From a checkpoint of a small transformer trained on Wikipedia: width 384.
Each number is 500 + 50 x the weight over the matrix's rms, rounded and kept within 0 to 999. Layers, rows and columns count from 0. Numbers have three digits each.

# layer 2 MLP down (transposed), 1536x384, rms 0.0745, rows 1221-1293, columns 96-191
553484449497525468444554508450538451437491555620486461427538642465477480588434512505531430473477500519588533440503533520527506504588488375479516551447445421453445509481501474516549505480422498667492492514499464522494477472447536500582598523463479517478472479619540579424442594491486468493
494480480492508521445500454543473511442467443494430463529505557514522562508528487449485529541415489477569489494494483457456584438511556572530472517441448537512564413530553494536487437568581510557468561499509494532488555534480451562511535537438529543512487480512511529493463497455493464447
411430554405418522558485482472560570469419468577551471475497565485518451421414488630507463553558468465543423393477452421462595585477511488413496579484502475525508449411540478521470466491387448517385397508515484533537502573443384333509407426508515419518459473440396439433464581467566495627
568529520553570513484541494491505496530501471522523482536500509519414506446549542344473553561495470532461558621448529593459578502514439496563504422555458450536534507424488476520474541503438429439486473457465458455522512525488456544470502489527475531484462500454407464515522526444530509429
533462494529425521447555529457507550528520499407434499475512545485467517496473415552513572579506432505483470578640508504473494589570413574517528549482519499482532499519494450483455470462471546510485430472475499482486443495487536526439490551562459530457482638473494559457524574420504463445
445457373510473452422539505507455504449484497498466490527519571572427493507605535545449508499463509474491525468495476508496472395451464459483468491537490497471474409562464474578415487528529530505472525493471521506504431445413453430530523483639476435492434458462429567493522485491431477484
571476445463465504534508544518489504516512510492488502618500496454544583393545483533533487449528485410590466500448512485460458444445504507558457595437568549561530564482513479487523506478468568466506454505426518475443543455443484506518566453424518438478467440436517555598473495495446483475
462536528587542569518561467509597378491527493478455545614517455542388470491561481440497504549470513426542466456563560601472454554460432541605577404503489407452544505480465395510495463518388486545548504483505426524491484441460442551607554611544515478500552495483509548482540475470541499452
389492542518348521446526459542523494547437477516495479602541469498484487466525468458562482456462501512520480497472554470469464495540482471481563380458575407486489501617451485512443480503457496515608556553487458502507521453463554502558490582553485467526534564461449486474578468522552469437
419418602519512497542554513446460401481478403520453417564537472475539582541551469473498474430447502430470442414593588455456431575498506517551490513494537440511460546561526472509486474495476491496494520533500446473467534392406479577573418485550483496542628505420556515504552515487545454389
442487533488464464487480579537458406434534426640504448465516539405418538609421397407554519504505535492524522419515554483481460541496504584506553461387511394450524520475488502511593501463444462522481320517406484547567437418595476579434530480506558477460612527515448509455541415464485497514
440468511523403504598471489536479476448469529502534473410456472469495359482464523518524388537456515580436556481509471456485462433501468555489422448556435488398506518534484475497616579483460556372514526583485487567446455448524586427544429460591487480472480508472502482468477452443474473503
440539555464592600421532457514440493520486482437500489485512538490572456424556539509399517443512507604527568461467469517469564533535540525423526508554430525581462520541444444483547493563536540534487513485556489456535540530516425494496563514492554579587496526646459524538438543447483545505
511530416526469542460492552413473514504368521471550535509527455558506428460490481480560533440534497545496504540608596508533524500420605407550493510464416551502510522545464610550519436503515469507563508511528537454509486483507502404584574468438484518466499480434460574476452501464462532543
493508545467357434480521519493506495508490482536521568538496471526469529551521520520607462428388472482476458439543551483540455518517491532417513388579473438516445455516489535515436501491482433508546544550523427467563550489508474482539556516522511482559530445466498540534510628499488478434
536556500444531377449504459602579502478447467464493436480510589518418416562476501600495600568480517513473605489424390540519451550494625507497516436539542663595441657436440408453561556469595444436647528451523468463544430513445476505444538617522392500436313468500445461418558523542420469435
517509620525516591370429492421467562483384506526539621465511509573501518500470484611530501533415499494528531456584595453505520499532478583518491458522508504572476506503406506511399455554462489502495437446481627450518498458488485490479620532471584348530502510481505409504416571433485396554
425571447487383404525522464499483468498488538544482379549392440507499492482607485448546493449563410440461473582481448463503409478408548518496528519538536514525503519441541597433561517388531450477473582352477637458487442456488608459403503488472582544455517518445479651489493512493426502556
499548564481497512493576500531497562465490518513557490500499560481522473484484488509476349470504471564473470472502504508528567466477499553512524544501483533498523490496573501493450440526457475518478468472474519518493482578447470440540534529476513459458562483538450560521598468511454584525
469477623571471440478478556490546480487517506507543516522558453586516438507514434560527470485423463427477538445474461438480486554568559521528460522376584479456499468479568515526436506509582500488495506420476569490507531549495550468499472429506560458525463542484555486622563503497506522530
455497484488488503494483596499477424525506442469433443473528459526532442482457561366434574514537501521465509595580498490503430447455482508540510516565463533566537471561550533524519464576553506545530536529473503548494528511538523570612515523521457507552464431515476547499562536423463539475
495431461554425470486512506565499554554441548469566434493504419526522474540516458462528513604459563480493470444457539492591481543457478491535469467557438532545481445537437467488444517407506518475453506485538502493534531481488440547492513444475501548529430475471497384539369531518472480557
551516419412524501426457521406531495509507554496476528493534445543459472436514493498528556472469541497417500557540480474554496559516490512489461509449533460506508480515492489551531469384471494525482533509548509534507479510481566584572462478473555612458582477526544575457504407490494515527
438546479548496512469481483491609515557527593532477565494494538514498510337420541602464474529505571433486570486497523515428530576515402581571435476468496524555510467482503452546586535519501498509463568410432534554500496556522458508513499530506497515476505511477570459483472502593503491411
533514505426489531571448529512526625470543493448388466553497543445588493479543509498507402498407460585553490562493555524565456545531562428527468472517454541481524581449580569491559499366510475514532500415588544560439472589438507543523510479550565444563473505459558474469546484436426502532
512415484502383565403549458488439482500436527488518533475519532554496529418558521509506582529497478485544493500497495447474555556439456590547482444499655537522517509470407524460481472526404556530560534461446463522496554539434512466513549514502525461480557474489528478611498488548500540552
567548419505503512487427564551482534574494473512574463500469531552458482531491493524497513557455524456488512557480475504490429485482596540471531527480512460519578557524476430526531544542577494501391488621472509538601529492503500438444513480502439463491538540551477548462526472468497409570
479585415405624443503463525467630339531489466571486521565514518501464474610556515557488511511543491494534494486423528451484518456399548396556454471554521535529442432485586393465498487508467534442427507484501458511511421532474491486537490441483517554510485525470436559398496488539506401502
551466522465504565509533506463473473446458450490537476517476571538517555451527394436526484485484525456480521435471497483548462480553636477495494485517511589378454549512463483528569499527519553553402519494558553484585465456473488521483517553442434505508505471612510510559541592500552392453
542582551347493390515515475434544467501507401476481525492541473488472515510531609537451563580502570522465574477625496591414586590510463490419440592468548592579490524521521439542561492443470450518545419434408414502465556511576561378366476527439440548457405569512508453563548502500516520478
507431573510451529561442468527590438458528513467522539510551503473372533556495487383556469450451532446537470577549427431493566548550477557516491557574578392424552409513473501493507555543445492494531508551489490587514579603564498517488513461468497462489572509479520473576515567445562486527
453523563550479451455465555444523433437492449483551545467533418544567543447472446555487579470410547464544485500590476491505540467498566484525440504497600441478499485423471567561448463561553510517498562544458549465589552411505584460565485571497509472473533448516508568513572443516465540514
496474552481466552456519517495444458560537494552404519529555566549479532455488400432479492416505463519512564573468459470566441436563550460537482524482478425535542553451491504505546483556573515538487481550491496431514529502521501563470563520559509429515501547530436525425549493544473500560
544577427462548532557538488579530578426573497482436600569415511455470586495483576558431471453531472463524397531412518544466555517521374549533501517568546531544498376489471513525570558513607476476566548494533459460417482523538402469553432442587474545460591466503397569562483492511485608475
559517511393482454524515548403546572437568475485564509550455531490457507459619485514440495574581377500594533505404535484527489466571585562522470467412412445413523502517449475537405512530516547567490464450458497491403471523516403481501342591471586520548438563550541462528400363471566458481
491486454482522501490496466446602520456543434508566422486507431498520471560501491517531416477572528455517480551407516526388545432525475573418517517493497592514486449545503527484496541487472546477466455424502543414387546517424550421523441524442472521551499556541502505494572489515527521441
565528404551552468497429496484557590483489473429509489508577543492524425380501480558552525457509564521514521500454415437529485560518618472466521435536561535597482560550453620559505458502628579573478452479408600527600518594494406556413400554511510517500471582459455573441559414512453495457
451519452526572418556399521565608522491489418524494527456526375476582497525480596429457641452508552530463539545571479427558474444527544472451487460551478365467453468555516459451558654604540518575439567507470510629493449495501435562495474507504501438514554470553604454570447476568481497489
510559513488515531539469444516499399498505558493511506435514564406476469617558587516495513471484535562597484483520473490508436534577557435562510574557526558488533469555656473392476568485512553497526398459467433517446558509519551588531598433524537521494594424542497500522478480509565494507
494500542431498532501514590516505515465496496570519533483464611513516492460524463495413486498544556449494456450481461491456462411554503485526457616507470522422420510559469508424472521545519578523424485487574504460524513451465471452519521564527516469446503488505474461542539549493453520544
440563448490500496566567544474454579441528428536508494450528428494484528595482531501490441440493469495505483470452461531519547446434474570474531469449566554551480420565567517538457428550543506503576496537416467475476508548383477564537610490536518503473415469545478559553527456520486454584
565468500539573457614509586513434586558388482467503429475418432590488417552503532487454485477491456459470496534493591568482520529491569425554529447444424499452449573462600447499618557453463453565566285547435461498473531554542444537394446364422422451602397450551501548398477522549499524435
501423488541485486423503596483478539507509467599560444484572471523514543500468530510483444499541595524505496364457543537573516433538604450502487509463437459515527460513522470495465499483472440554432457445490458536531532436440519457514520468517505450452528402476548532470481525487374474509
422525464465533508521465620487381669532432462619538507606419649428477469463486469517525443512440465432518602405422571438520441484497502431460492531462469529425457442397499406590451527578491492457422490497617426364498572564428456500511379445477503478520549476494516504527527534495541555463
498527428502602483423462536506545601527569530498534542532496533462480508575476497493361488487482528533498493517422452518432579448603419456471493676463543475476504482498558489482578485437548503452602413523524503560467505525369500548434529485504525513440439586591485464477548496535428486577
604644530593484570369472434455452502531493504510517484425555476551533392451499520491436513500492553544525499551522523498527498533551457471392444614588437526560434595471563440468389504613620690572516401488552490556531423643418432512470651478631532505552560622490467491591584525480427415573
463484480476505434450479523441482521526499509505504496525480477441552489541510446517426521500499525470517548554475491530453468503491531483500485487489476480591518537567492541486460456457423479472476503540485462490419533512450450550458502533525477536486550495491595443552490529529485602484
461485506394513493467444461498476411543486493409560460515464582449451495396451519610566519520499473564529531509480551485479514385456483541382485525414476448510464465568463519584491519562530505518559458520476492531412608410501497462484510465436453422513535583531454441575459530475442501478
525495613501559498466459468493476520528526410516458516525468482483481562545524462449595568527527477487516479611461472504520497513461504522429565419600526555527545502542535468519464481445494532456432448445531441559442514481526547520515538463539608489446510517477541503511461406444567379518
586427385513588431473488478511484517423580481457355450417496448526511477487487463495482440560501511487557551472529506511503540482523522519504461510451436543481493396370495518477417497520507501482430500496505457609489562467502420471469537499563465568571563467479553470485494431553563470489
585321560483310569410486523426457534601498488576517418500595426460347557501560581511516574566452445495461506500603501499494528518485441443559561452560496534621483490589563485539543542460563463473529433494528553508556578467545539434518474449587538475491491458517475492457487533528545406512
509509525606436466537463449456484507469404474492466551483524505574437505492552543510492480450552524580528523499488402389527568485550499558539562465524543428413502546582496431528497498515556462512410473460389442456462522444431533488531472514531551495410519577433561473462529484467498515363
496497586737542482449505601507505543495480460581496483466539537520484516453533504587478516524534524545448553425617544511523506462552505391466420507526550417552448526534476476434461473554451473478541437494548604515544529538506444468492501433529484393492439504527475435552343536393449402520
460474557487505445589599485462483541454452505539450488486478468565503436471450489436507470522431488460432419487466548492415491514587469527444507601548547491461459439535561492446533426505603481490553575562511459548546460470559462509498503459509494495450507421477468519437562504529557510495
483451469475516495539536499487434627574461478469454475490526497544480462576526509458483544540479440555504478434556516469485544467501566547483489520449483457529460489480492492486472622562479441505567399566584500504474488469495592487544448573579549336503575597477484435539527391599534512477
459585493505495494498547481422473510554474494439415523473495417520516539550466474514418608524516510473506576550511457530458508537466498553517452476483541502526464479490537441489475484424494530517516549510503511497501485542490560454528558562511542471554490555428492541472435430496571494519
492460483475446562603616502503458661475466365653474500534426550512420389520434493462529499523518576477433493462601497502517443501434588433503456438405475466480534502514578484520567532600494453416481487581493461460404484477573492488517540442474522516487519500471547499427515439512542518527
524422464497364528472575504545563429528441472516548581527556457513461509513556358503567551464439507535510482541569505515546569489510378506578558401495516530470475520533500478589449494538503514492507448479467464483492525483438523491455470470589494531418486457475469479448502511521492507419
474565445412444541494368532425476541533478522541472491508563516577417450400559483476517432536473528460505535461539460442499525461443478477579479498448503540458478393520397540575462439473485503553610463471430579542489544550504492498545477500559427525512554535437466471506518482539483497530
496478474551511494452470444531452494578506477522619509578463487506426529556531542514462426499601498492485587465502482517515515529524560539545480519532566449509511471586516498577479431516490554503530531484466416521509503563376541481455588492485498437474443454483505496588415499431432594425
491471433550445497392460529494484447449480453466387461428427565431492559463480458478451394472437508490561520525551524432562465464504531366483444509523511497469607506513465432480498568432535473602492409473571474474539424443476493501540540451536488549561461512522481456593573577503591484503
552569491491497515382602475512571437486556457468486471587461613530506521488527483670441468512472494436480557415497526484504492515470433501515435537468498532540465507478556543489536454547519501549612478500481490519445479506596414516545473462571408405549529513520542375520539552522528457414
517457509530484521467429453436486443454593395531493481528468563585454495478432486508557529512520461468496574480502492518511463442452549529453431449578499490469385493416418462512526626544398494460484463578583548491536591389436528603449467447501484446597464467520453505532506517529453489523
476442435521476346433482461547483464472463467566437452543461534543480475539546537523542551505429591516541517456479601520456453441550440506525494548471540506454568514508440597577521492533467504577518495542494546488466532507483469584458491446517474484496581574418546551568524434497524419397
466458545509514502567531545491454508428525438579495499498516423554550539607521453558622560437463454500513496460499558524558500462544516442544570515485474423483439486559438404436501480602526462472544482627458484487435623424492522516457585494556533602497501462502546557444501511504578527408
546451537534578439468528472488481446501500534446552367497480513488499528462498543538499516527665455526459518554456518509432463535465394473631524436545484564451498436502514406465490541582441491510524554409472485471426507574470418491486522522459540493549416567490510551584520541447452567481
590550479583443544464508566501549544532540445577526431457539516541446461435531630486486531564529414517396541550500490640493510459529459500553518538524441535546541488446563567442435522442452497437467518467568500462383505490508492525543470559512450529406538564420411579511580484484563564462
435475474417540556455500477461510520514490576560552376436489551515412447573494455560488546474511574481475509494594383468516516543389520481615533441565541563494540537522501525584433464449497515385484527580485428556447537421341568449541526607596512441497454454436472462522496473456473422546
529479600485522452454468512459526538497509501623550566443482487459547488499517504518543514445427527454494524447574507412540532487516550552517507472499517444455525511502553458497525490560525449479504500485591495498539399490509561460491486434531499474490463443497544506550492471381522539424
560474514478516567468564419518442484565466535606418463625431531524526326555498510486555538507461528469510503481487555521516508538575509527543468589520476427489512439556548490565461549524501486554498488526542488527491481480432461476492464483465483527374491460461518447598479537472468467423
507495521445518476502428415411440447462489458590460447514497444456510475498493573438505543484472475470507492460546446602465436530498501483504526541562485591498486583464518451492534468474549509542608639557559461558479463487479490424457554448512430472565537510423492551451539504474480522471
493438507569561504500435523480470515610515486520511521562512406482482439531500458494530563469461545535543510509560476511579448496550513568530551518537560480468452451587470527513448492543497571521517536483509538458558541447556530470496496500484438523561515481540467603483539576519507476527
521469486489450585484495455553569494533504467420462472508495455498453470619504444466572482520512573508475577378590528459478549433512593533574444544500599508470418473561441574545475484576421512459479457549613511396445484504558496591550561534572540518506412595551506530490423524498569507510
# layer 2 MLP up, 1536x384, rms 0.0814, rows 1222-1293, columns 96-191
409522472490414550490462524553490503503490497487414511462535514449525469526471521568508488536515459430534506462430498542465508506489455536473487502513441563450552517469506536509569513505523501471528509535418510521550450591580473552518560479468505501518492561453490412529517524521440496510
467495444512552453501517528490533493596436565452427419504352517518601437450464614514466466482407516487455474602438525473515515542440583590425431505533462454469457476477496615540580448553503439576477506494380495568387540432554472492615501591612440465553436505514466450456461425516494419509
528349419451452465528520531541483565528439553369470479455534526473511513507453422454564505456488565464558496474499450446489436471392489450550435541516484489506551513518405458463465496516432491491409525488543586568522585430526570488499519494552466531513546529494599507522514503552534469583
470615533500570487553490492478429467451417491589628448490438479445522431536480657532563468452451506551510452443399508521510427492447554388426451527491531491467423460488534524498486519497533408473422555543513484527500523443519532371497493430431459504489551437497504433531420506496497490544
523524571459498548551504580485488502483498459528570462539482490431504491525473464419537510547566481508526453442504532442537458498443574480526520499491480524563500496578494474520582517408508508511500562487537504454526457487509466564623536537499459582494548481473568475506526464541570437493
532516532523403530573424484519497571565536473528454453500515472431468566436517501562513499550449422478441455465447481573528477492549489501488503492442560596525491504475506538540367424466558540468499373485505555474552573456510428427438517413548534546491531480489502525391566411551525527434
464464428528488466575451532519439415463493614539494459396468456578541445477458494498514462446326517453577488492488536520466419489566491507530478522446449509569464458506517529459542510580457526528470533489483508546527517593528592495464491463519560566424460492448568453449543505598379475493
511472449569593463511501478390504486483590471433557523462376507494548609552471457497527500472545509500564559501482399495530552479552597527503500500520432476461454531496521451515507489515559426439504456540449591523500488533480521562426553459532461533556531434447541554447529439481537546496
558478508503497547451476511444553530517492574486627521485411491583523483495433475562519607464500464547556511522540533466506519399466486557515573488472437509478556475498535519505444488494504459548500483517475620535491578539630464547345479525553444494527424498461470509485467434378558511581
499495511483579514500489541485545561550451448404484514597407473474551448459538571522460612559417463473567540551455445485431550460568486452445500502582435575523488449506487530533375469460534613580440592491475480448491481539473480482487409530388459420460477514478520517503543438458478609566
569464456515588495407591535467528570542521505445408413532504496473493619514485454566465628482472444433500472615486561507544532544552530393420537520433568482532402447468472532576412448526580426584479446462497511472533472557549463532529546523464517522525478551463458536580582525551498423505
471532491467499424568505480438558527467414577447591541491531611466558510513506488437572506500605491497520465478476473447647356465482492431525525505477491419446475496440527549401591546544538528575522475419405512505496540513495610493492431488467490472491532457344584477490575519588462433520
493485495543486424504519467551467452519604470576514450429452446457383583475524567562518421546442483469442592447451454450463464485536452551478494479503546422577586501434464407439457512412454531441449435493449490565394478441492493587389508546543508446498504545525535444497534434523535405492
472420388516595579500510525471477530542513414451534429495511506431514442436510444444505485521559530495557518466464467562498512417460562454525565539488471497506498503494501418528500584458452526443515502539506568613436418505449516568507419525455539542466489481504490538406518333467506621595
507547488514487424471481496451565632425546490484545507531457517484400500451489612518491490425600585557480500520435583546572452482456506482560534532520466454475529523539390455495499466498553538480443492600451562484484446460499575443550452534454531460487506431541468483458528536509504454530
494491507495574462539559524521571452467401506531476436473431487470499520535530528596443459484558426487470459542579544611406436553502514458515514570472382551512506495491495480513401470498498499480401419379557470525536453537521594465539478497593431554449460492419504423525552533557560514560
488591534609466537559503601535436393542470507529387593562575478439453543463409530397469467506465518633551522487496540549483435484600578510452497435498429581461509558577507452499469476577391450510555411595494459534545552490514438616547482495398439587470585476552549438446470459448459537432
488473442555468501425561522551507471483563548516516471456531512448436511518456566588515541544429471410515506561524469502569461593498472477464483480501529475503517446639334512485399543471511515431483465516558438525493482472558609498497481487589510481553501491479428415510429540518539467483
615450455501531541492529531436537485458510523521473531466354582517517558401558586501395538450527460546538470556489598543534537478421517538535617446570479538534515523534429526538502525529483514643474420495543439511488474441556532554550579551490485448423510513505458534454483404505500493538
558518519496447424569483471473510481522519504506539465543526541471439487511574486531479484457588586509496476456437477440501544550516507510397533521530577377358355505402496467467471547530526521438469436492491534472458507466538503537487521441475490466376540593532394495501536450497603443542
536568514463498560488500535379536456484552458586475540525498581454537529499445472518424515388504443499500517615542459486386510411504539490483509575477544445412517490458545488476539458647480515521565449487502436436442512409512583483568471574483529411451522530493543565522599466445547493426
436481574583488515548541476581456520521460446511547507510432584506548531550490471501435458455574467488552486430524496522447563402448489499536533486525454539452495520452495543464435526606474523483529430467417551443551542543504471457393477524491452378558418533464488422474460551508514467514
560459500448530502558522521447425517474488451513578420511549502495469478648588501386560511473479448558473477573486502491601480468396592461464569519532508430419441513532487553502444453474523531514537388630606522472450485536443612549479497486553485486507492489479439567523529477484513489605
495552448413534510488612434503519460489520478511626447487477459448368417466468503612452495549544533532377493458476427561452576384487498545433527532489615552510508381520429490577456627541496546483475451549470425455525487448638475494476513486475397526456513545521464501531410470534533545575
448546535513511538566549436515517479483553485527572508603547440483504454541593410507454532578567515501490453502439551452553486551526503484480503559501506478504437458566549446489494532485413563458408451497525523503464493615423436549521488410537461528378489527444421438487468516490553467473
503513550471421422524564450512468494452508540510485450489429591444498451474521471434434440414446576621526524335501482466388552638504434510609580521629415472573406531506482532431439524473590555489604556460432479461500549407554539536430547506434480433530553526421551452458464508503479474523
542530531522483509521360510430531632545501509441495566516514544530384545457477560431504508490520607505479500553612478440525436494482592475486551541586514506479504597475473519532461458505494554496604504526430505472510563496394519462398512599550445512494495434446506471450613567474417477372
480496478497518515422483531495470469540478581463447542582518425468466557445458534518490544359618533453531456529535620410414442550406452569473502506538467555363542484509428515399519569425479488451423534508458460621444500462594525380498553517435518410452508574480528526612451567511609470487
474559494559546516477455465440476521544585467502528479470477497486545555449445506520562587489520550445478432479454482418437395550518567415518434523535521512615487462535437525592435506479541611442573478523431542480528582475479455444464389486522472508470530497490518471530450413448563588423
505500568434458451489415421522539495447577505510485584513522394522499491483401504361563463522455453527492466480585483568560535556427448528500465505456475435555517523487461509551500538468571478441510542550543491517496561626579387446543504493447491528467600517403515499539604582529501487503
532514458497494540544505523522491561518497589498462469496512543464508441545582572499514448483559403496475484591452618436567508566517465507470484487521500501549475416557569462453480505503492450470475435409523523478441487584450568519466450461486525443531442505442442453514461564488501448530
479522361473478468519501569452499508496445464377590510487430451436571504516479592602485562570412493542524483407541507487417517596417423521449474443479494474437475422576524461423444523411386446452438521440452529598450506514488516414513433495527474539441510466501618431582472475454535544449
592531600529510515540482517500613519482486512432458454472494545601487478501509598447489498445460500479534445505429612435529500420452546564513573560488504583446495557476494505522462446493516484484623534464492511504537523513461648540563483523448543556443504518525534561471501479475455531611
487582462597566406493421542549496507540559558470530446476459474658485474460478472559477417567537545421511459520428509449445482517588549576479492470531545456418545473454533615417440491490574562533473489372515425450509390520507444428525478561525492401550428525568539569496448381438468379538
441471547507433528511485520559390468586483520424391594502495544535461557427474539474432572558431476511477512483598516514591450545441450430593438468478462401483547574435479491538502501545506439477476551543496360615595452510550474533453555491550555548447514515470516510520397497508490494611
395486499419606526508473544412457540594524465433499500620394610524497471414506453517420430361507529467400572538505511484518561475465526444584550483546522545541519494575450533543523453493579636445395574486464434539522502483574490546526488508550497497525500480427546445461472530480466477449
490457541460420508504489565370555475582369623473527462516426516487399493523391524455527601474522453445496470492412398488464551516544437518362621556530481541415398413499544563524402469511488491506559523534526437510492566468517498539577517480508437502545530555465512496516596480604485498504
496380517453445562510602526538562535500485480517578425546550439559485555357490495504548491568531449508469481455447538522503591447529444474475445416462500403452480494515407440540502485543421492540502486511477523426569453564463535436481491618507464487520487552507515519516511565401405466542
459483512481545414514569478536511466401488482485514446519411398529449522602515502467585519425503547516499537483540533454345465583510570471488526496559489454457563519526448429376544559513498509419361535540408418466485591485500553493510533449507475567516611539526511494624539551397557384502
535529444512553422463390564449485449508446516516470453517519648489522448458419508508454433553399512499558526537486539471510381497451476418479552561488473463488576496571396500508479517492363462613482469404509522450492465550530468516507534484490432498494571398517505505456462490559419485548
404571492447430530525478418509478547494512541507506480499484505598510537521563538482487440445509556505468430501497411591521467558462500611470496466552513604532527548513512508544513482501467431526506533450514544579534484457528464434486501413511380583487507602560506545515496529398457563493
441453546432518469506484543447499449426533491470488603576456519469529599526484501457453568349500514562562503509541516576482480544365490462487584449569496548558562527498573451552601472450466493501550577403564425553416524505591477520537548511501518471486524486542562440561477492553598625469
501418476413427500432459506480494446420491527410485517485493526571531592504402374471525570442605580545490562421630433515528533560442386477480540488492489377396515532522446545513576514454460543554541534450482465609501442495554568483485508450440514472562502469496633508579491555449485472531
553552537521462408474553433582499474452504498545535545425467459518467591487430551459418513523508436516536479607443535418533504564501514516516436467402419584470470455512538570484524474533440613465562464631504476404531530464481554452504475489574524442425603475423658517526530462542414478467
419546552405526459537562488529583384536464505571472427516454527499399473352473396482532511488423502504344502440491418616460525598534529509538555546468538516513467358451551542526421529531433476443506569592400479372464507498538510524480653450461450489501506460541508528560530454541517500538
501420475460507478442490494508555518480429533491514545497507487646445507501562432419574502461541404650481425540492512501563511440541491482493574478501436555479470468422509446540530613578538537518527460453493558540563532493503619457535440519482516483516448552443436576434561460537493385494
559507568483422492617499546534500475580504517450595439521486525532489513555497569564560551517535527588504499437466546508519433414430489545508560475451513540448512529515516533490507525455457544594497477446451414518536544499573533448556463468467479519493470446533570417542412485606483590505
543551455531520457566466493506516597476538529561522503517512436525603461555531388457477512474518506544551461519562526559555475489435431453418497519518477490579564547471518473435443523531481468624494439604487555474507509506529447414492444427549487496526467443513586466431541552496508553542
540453495561528601448505489553495450492443472434497487529482484507444465501495497587507489472526419472498452552478504492479475553571521474465534514417505516573505527521443467423513540476529444552556518524533463533483513487415607550480528514504475489519484506559441483502421504440447488499
509509500518532426515504507553461476486483501502467435462567472502571483500404540488446482491499449465567475463407385397376411426559486427500519443554517512441522565539484564486433575489414597366436507529510460442564547529515512472483454543467506538483540543492512422461591333483504529466
465462513429534546457473512496488463375585429517482464561468549546413486529540398471513501579512478487547523457511541518621584448435528444518497437473450444524432473497515411523497474502442564496527627463443536464581504513437553535476590520413438495445552524493452433507450459477582610462
463568461455529467477560568499571523468524503522437452559543507427470503541623461608487495441509483567485496473584485561492440542555534329443580366515513511537470479525460452456376424539466542471454417535527562595486495495510498503561468473372465468469530506446543499571504447528400438504
473442445503466584445518542504550417572443545422507464580551592415417521527561507548506462506559536635590596533548511444618501461440498465569512456483457517466484619430353520501479626529427632434490438496482526530474557491417518446436436540508534541534542583561484467542484447476460416502
589569540521496475457506586601532444458479585583570473503489457475534413494492525607467429575529472426454557575474505571505495473510498454522488557501505507493522448533521574440483475411417488467404474519490521576512472498487589467422477508474470508525435378458533518479438438547496509552
496432502490481402516496470592525468445474496512538509506558532521484399482481493433515452435476504532547439473521549484488465468502475454484613480540484496493566535494451600556582490548563463535444471488459487504530488480539501541480483477528502597471511569586491476523514510507397522491
577497508518442509528509455561510661431475490555473516510483519518461407508562556623542459536533550486519464514509527493514508562480485472490510537466468491551512417429528504494552622620570468470533504519453407536496473480532362544522561516581496504427525549446495473467490495570595564505
491479440501603456493491395440474522508537452489450471467457472501535501591485581509496492488490499494497474469459527494449403489424535569464450506456542500455576458508556467445550508462460454524530505597543510470507491479552480555534546503356497477546574489528582544568507434406537425563
523480500514464447521527475472521493539500529429522456439449534508508550471426473484411388551510498492555509547495451484434529509504487502420489477499524512608469513451507543556491563450482457530469476521439464575544472429525469542403500538470375488466545500414451416584472470467546468482
482515551549520604482522459524576500473463545491385513409561463475491498445446438448515467563478480519490503564501570479538485511551513482516492508480498581536457525516471456506485490502459512543423572445442548590548429414508460430505434405562580507498514451631491417508525508577497459507
486499508481423519483550465524587467559481457519515530530620489522495456525397510537582471572501538448539534414502543506474568511527369498470526502496399449556472521472512537531453523517442506477506591599501489487429560488489458430487460533496539533526532484626481491417438469459445533514
471497472536566503462517457410561476569434499503411463513527535464437532478572439433510534573436468591506493513523535507557560542528487526504557472511484474434502418488484470499504511561487437475456430490556491430483537497491533515501621500472532514350577595495559509471499492512478456527
579499564578472415518546490498559441519488544587492496571456558528492489489518443497565522493483543483492490496493422491493545530551529505470453480512517461565483486581578481566462513427492416601566549550593559481513568536493519522524453456464596454498528505536524520367638513549560483487
561460512563479566528563529492460466472507573525485562491486409589411542521557553487456484546534499495417601540520399556518487507629528447536498476452432473573482469536540393525457479529531537388450482488515449523472443486561527519467435501477515504386450526535507434294414480480557517673
448498458476473520559553478580449503460445579400499470519446512557393527419468465532397477444560474449476536501449477486503487572449497513478426487529532519495514408421525580534458430497429527420481523510473473553592509583504571521504439493359527423529505502510399479598480430526476507515
466579528511503532623483449530526511410503473424447542490623547446485453418508496514476435537553557494494508459429485443662483500511546570479559514446435552524477555508494481477460451556478539476584502523521481393552604426422508494510488493492460420520485506352555557474490443595514537371
432519547522504473428579459465432469456489576461372504458496452557583437464477367460469438508507551471518443404481493394451418524478494540539476444455565412466515510526428446558568461501471541576578614544404551488604523545417584557566461451532495530543464440484608508500522532463502518548
477565503522508614537454473549538559460541614435528419477348496599526535543479501497473528566557502592503502546438536503529376484486552417495443542502468513539460451473561470402501453494522526519518445497483497533456421499524502553432510583566399390463526515497493500439572577468549456525
549483469577459454516527500446499464441524483548458431502445538455478568479483495491490493485608518485561500475418481478456540490458554467433494554525477497507483449443470520606527501453514466513559507514463515506457492555564511491424525480556530482591502548485523488522589443527546500555
449474461506557483560505511518557514560505483446495537415503448495479509426568432489424479450479512572511452467409446539481496457495524506529569534512493419553495482505445559432581456567614555418533568530433439518461473469488585475555541470510556563550535511449499504534615423415512516506
550418488564563481526597598633533540555547543470448501516533508493404464463525508552544538534485506478569515507391625363585499482532531492437494450450483444477482448457458555499561603501478531486464413449444535424475453449518443502524442520578572521485406500508473484523467510457443464552
518577526374455520559509469509569538470586481515537459435453583496461464491539543504487448529509479514481490503391555515487512458518514436481516520474513530536523574474522493464524492490508476534486538543507514550421502506439453500506440541487502426480534507489570496490438458498523453446
558488466523574562486545465457506490488526559517474516470574508562456489591496486485473500521504369507479501562567560543539488453446539464514442463544471504453471533525509449449549564500552501435432533486487493526497490515509526468470496492500442465575546544472517507494533485451442456494